Weights of a small GPT-style language model, trained from scratch on English Wikipedia: 10 layers, 4206 steps.
Each number is 50 + 12 x the weight over the matrix's rms, rounded and kept within 0 to 99. Layers, rows and columns count from 0.

# layer 5 attention query, 96x96, rms 0.0639, rows 77-91, columns 0-47
52 60 38 47 39 58 74 34 45 46 56 38 61 36 48 39 67 32 59 53 47 58 35 30 53 57 74 45 46 37 43 67 44 60 42 50 34 64 39 55 57 61 41 50 35 72 25 53
70 53 52 61 50 39 54 44 30 51 46 48 67 47 51 45 39 50 51 77 41 64 75 54 56 45 56 40 33 76 46 39 28 58 61 73 69 45 42 52 69 42 47 43 49 38 55 51
40 40 32 63 32 54 49 55 22 64 44 33 50 30 42 43 51 52 31 57 58 59 58 68 36 33 60 42 63 91 32 35 28 61 58 40 44 44 58 44 52 45 35 59 48 22 65 33
53 56 40 54 51 67 47 71 55 52 32 62 37 60 51 50 58 79 40 53 50 36 71 57 43 47 53 32 68 58 52 60 56 43 58 55 58 53 69 56 47 63 34 60 54 70 74 30
62 43 42 63 43 46 52 44 41 56 37 51 38 53 54 37 70 43 54 43 46 58 61 46 60 48 59 49 45 50 50 59 40 48 63 61 45 57 40 59 58 49 62 52 43 38 36 59
50 41 45 29 46 52 43 68 67 58 57 44 30 59 43 63 47 35 65 29 61 46 45 63 61 59 34 43 39 61 47 54 44 59 55 48 38 58 29 37 31 60 70 37 54 40 44 61
74 60 44 50 50 53 61 38 64 53 47 55 54 64 47 36 26 38 58 53 44 54 49 49 40 37 35 53 53 58 63 40 53 29 59 23 63 62 53 53 43 39 54 50 49 74 31 49
64 38 51 56 57 52 54 52 29 57 68 57 55 49 49 53 51 87 40 71 37 31 55 48 59 50 80 43 57 50 46 54 72 52 48 52 42 50 50 52 59 34 33 57 56 48 37 65
60 76 78 53 51 48 26 41 74 23 46 51 54 55 35 59 54 31 50 46 51 67 17 19 60 71 62 70 55 23 38 55 43 33 35 65 45 62 60 69 61 37 43 52 48 46 26 51
30 48 42 52 35 45 50 38 71 51 51 65 49 53 66 52 48 40 67 43 69 64 31 50 32 57 43 47 63 44 39 54 38 63 48 39 35 42 62 35 38 50 55 36 49 48 28 36
42 43 40 59 28 56 46 56 56 53 66 62 45 42 62 58 52 56 45 47 58 27 55 52 54 63 74 61 50 61 35 63 55 64 47 62 55 37 31 33 56 51 32 53 48 73 46 34
47 57 70 54 30 47 39 31 67 37 45 57 51 50 51 73 36 33 43 48 47 37 57 52 62 53 52 64 30 53 53 45 41 51 51 52 49 38 44 39 62 45 35 48 47 37 57 49
36 37 50 61 57 60 26 54 65 36 67 42 41 76 56 67 48 49 50 27 52 45 30 46 55 72 57 85 49 48 68 56 60 51 48 51 21 58 55 57 52 50 76 45 70 53 46 54
42 55 27 50 49 66 32 70 41 51 66 48 50 47 52 42 45 59 46 52 45 44 40 56 30 35 49 51 64 38 49 55 65 43 45 19 46 58 59 45 75 54 34 75 65 55 32 54
52 31 53 52 41 25 45 70 61 53 44 47 33 58 48 48 42 42 48 45 62 57 46 81 31 50 25 45 40 56 67 53 44 29 74 41 70 32 58 54 49 38 74 53 56 38 65 43
# layer 5 attention key, 96x96, rms 0.0636, rows 77-90, columns 0-47
40 59 58 17 51 48 58 43 48 67 55 70 46 56 43 59 52 55 57 49 38 55 68 42 48 56 61 59 46 46 46 49 47 63 40 53 37 36 45 48 53 54 52 63 60 52 52 74
62 59 39 52 70 57 63 27 38 58 43 36 70 45 56 40 44 55 53 49 56 43 70 56 62 55 54 37 39 54 62 42 31 55 54 63 58 56 27 35 59 38 33 44 38 54 58 54
58 53 44 42 44 51 66 52 42 45 30 51 55 49 59 44 62 79 43 65 61 46 74 61 62 41 57 37 69 69 62 33 35 36 65 48 71 42 42 26 53 52 46 37 35 63 66 41
49 41 47 56 65 52 36 56 45 48 42 65 33 50 50 63 68 48 39 37 62 41 48 43 62 53 46 65 60 64 50 42 47 55 49 42 51 41 52 55 45 56 56 43 61 48 33 42
53 40 49 44 49 60 38 41 29 33 46 53 65 44 42 46 59 50 52 61 37 39 36 58 50 53 40 41 49 63 50 51 52 44 52 44 62 47 48 63 48 27 32 50 58 78 67 37
53 46 67 60 37 49 43 53 39 50 52 20 56 39 42 47 39 63 50 43 58 47 39 74 61 46 48 52 41 30 49 47 47 51 53 55 54 43 48 42 65 54 32 59 57 70 47 37
64 68 37 52 71 40 56 55 64 59 45 51 27 63 43 39 55 39 40 44 62 58 58 35 60 70 64 45 57 52 61 53 28 53 39 77 48 44 44 66 32 47 67 49 50 31 36 54
24 29 54 59 42 66 62 37 35 39 41 28 55 29 49 40 46 63 52 50 51 35 45 36 46 36 43 62 54 44 28 47 66 59 68 54 52 37 40 49 45 52 36 58 49 64 67 56
48 56 21 51 58 62 54 44 51 65 38 41 59 40 43 44 51 56 36 54 49 53 58 52 46 30 67 43 53 60 64 36 44 50 51 77 50 49 46 46 69 50 40 43 65 67 68 29
55 58 48 41 63 54 41 70 71 49 36 68 45 79 59 38 63 50 48 45 69 47 38 44 49 46 41 45 52 52 41 39 35 53 57 56 57 63 49 48 48 61 65 40 44 58 33 29
42 57 60 50 44 39 34 51 55 27 52 54 59 52 36 66 51 46 44 49 52 43 47 65 31 55 54 55 49 46 42 54 47 54 32 56 44 62 46 63 38 44 45 43 61 35 46 54
67 49 68 55 27 61 62 69 40 34 35 65 47 51 53 54 54 43 39 40 65 35 59 54 50 58 39 43 35 44 49 44 48 42 56 38 67 60 46 27 58 55 46 41 46 40 57 35
43 57 30 42 45 62 16 49 53 39 74 47 62 50 31 69 41 39 61 49 55 51 21 53 28 52 55 65 39 43 85 64 66 38 41 54 54 66 49 58 54 43 68 26 56 29 45 35
69 42 57 59 48 50 46 60 53 33 63 52 42 42 65 62 46 72 52 51 37 46 69 48 67 48 50 56 54 40 64 65 48 22 45 34 49 25 49 35 46 68 58 61 64 41 36 54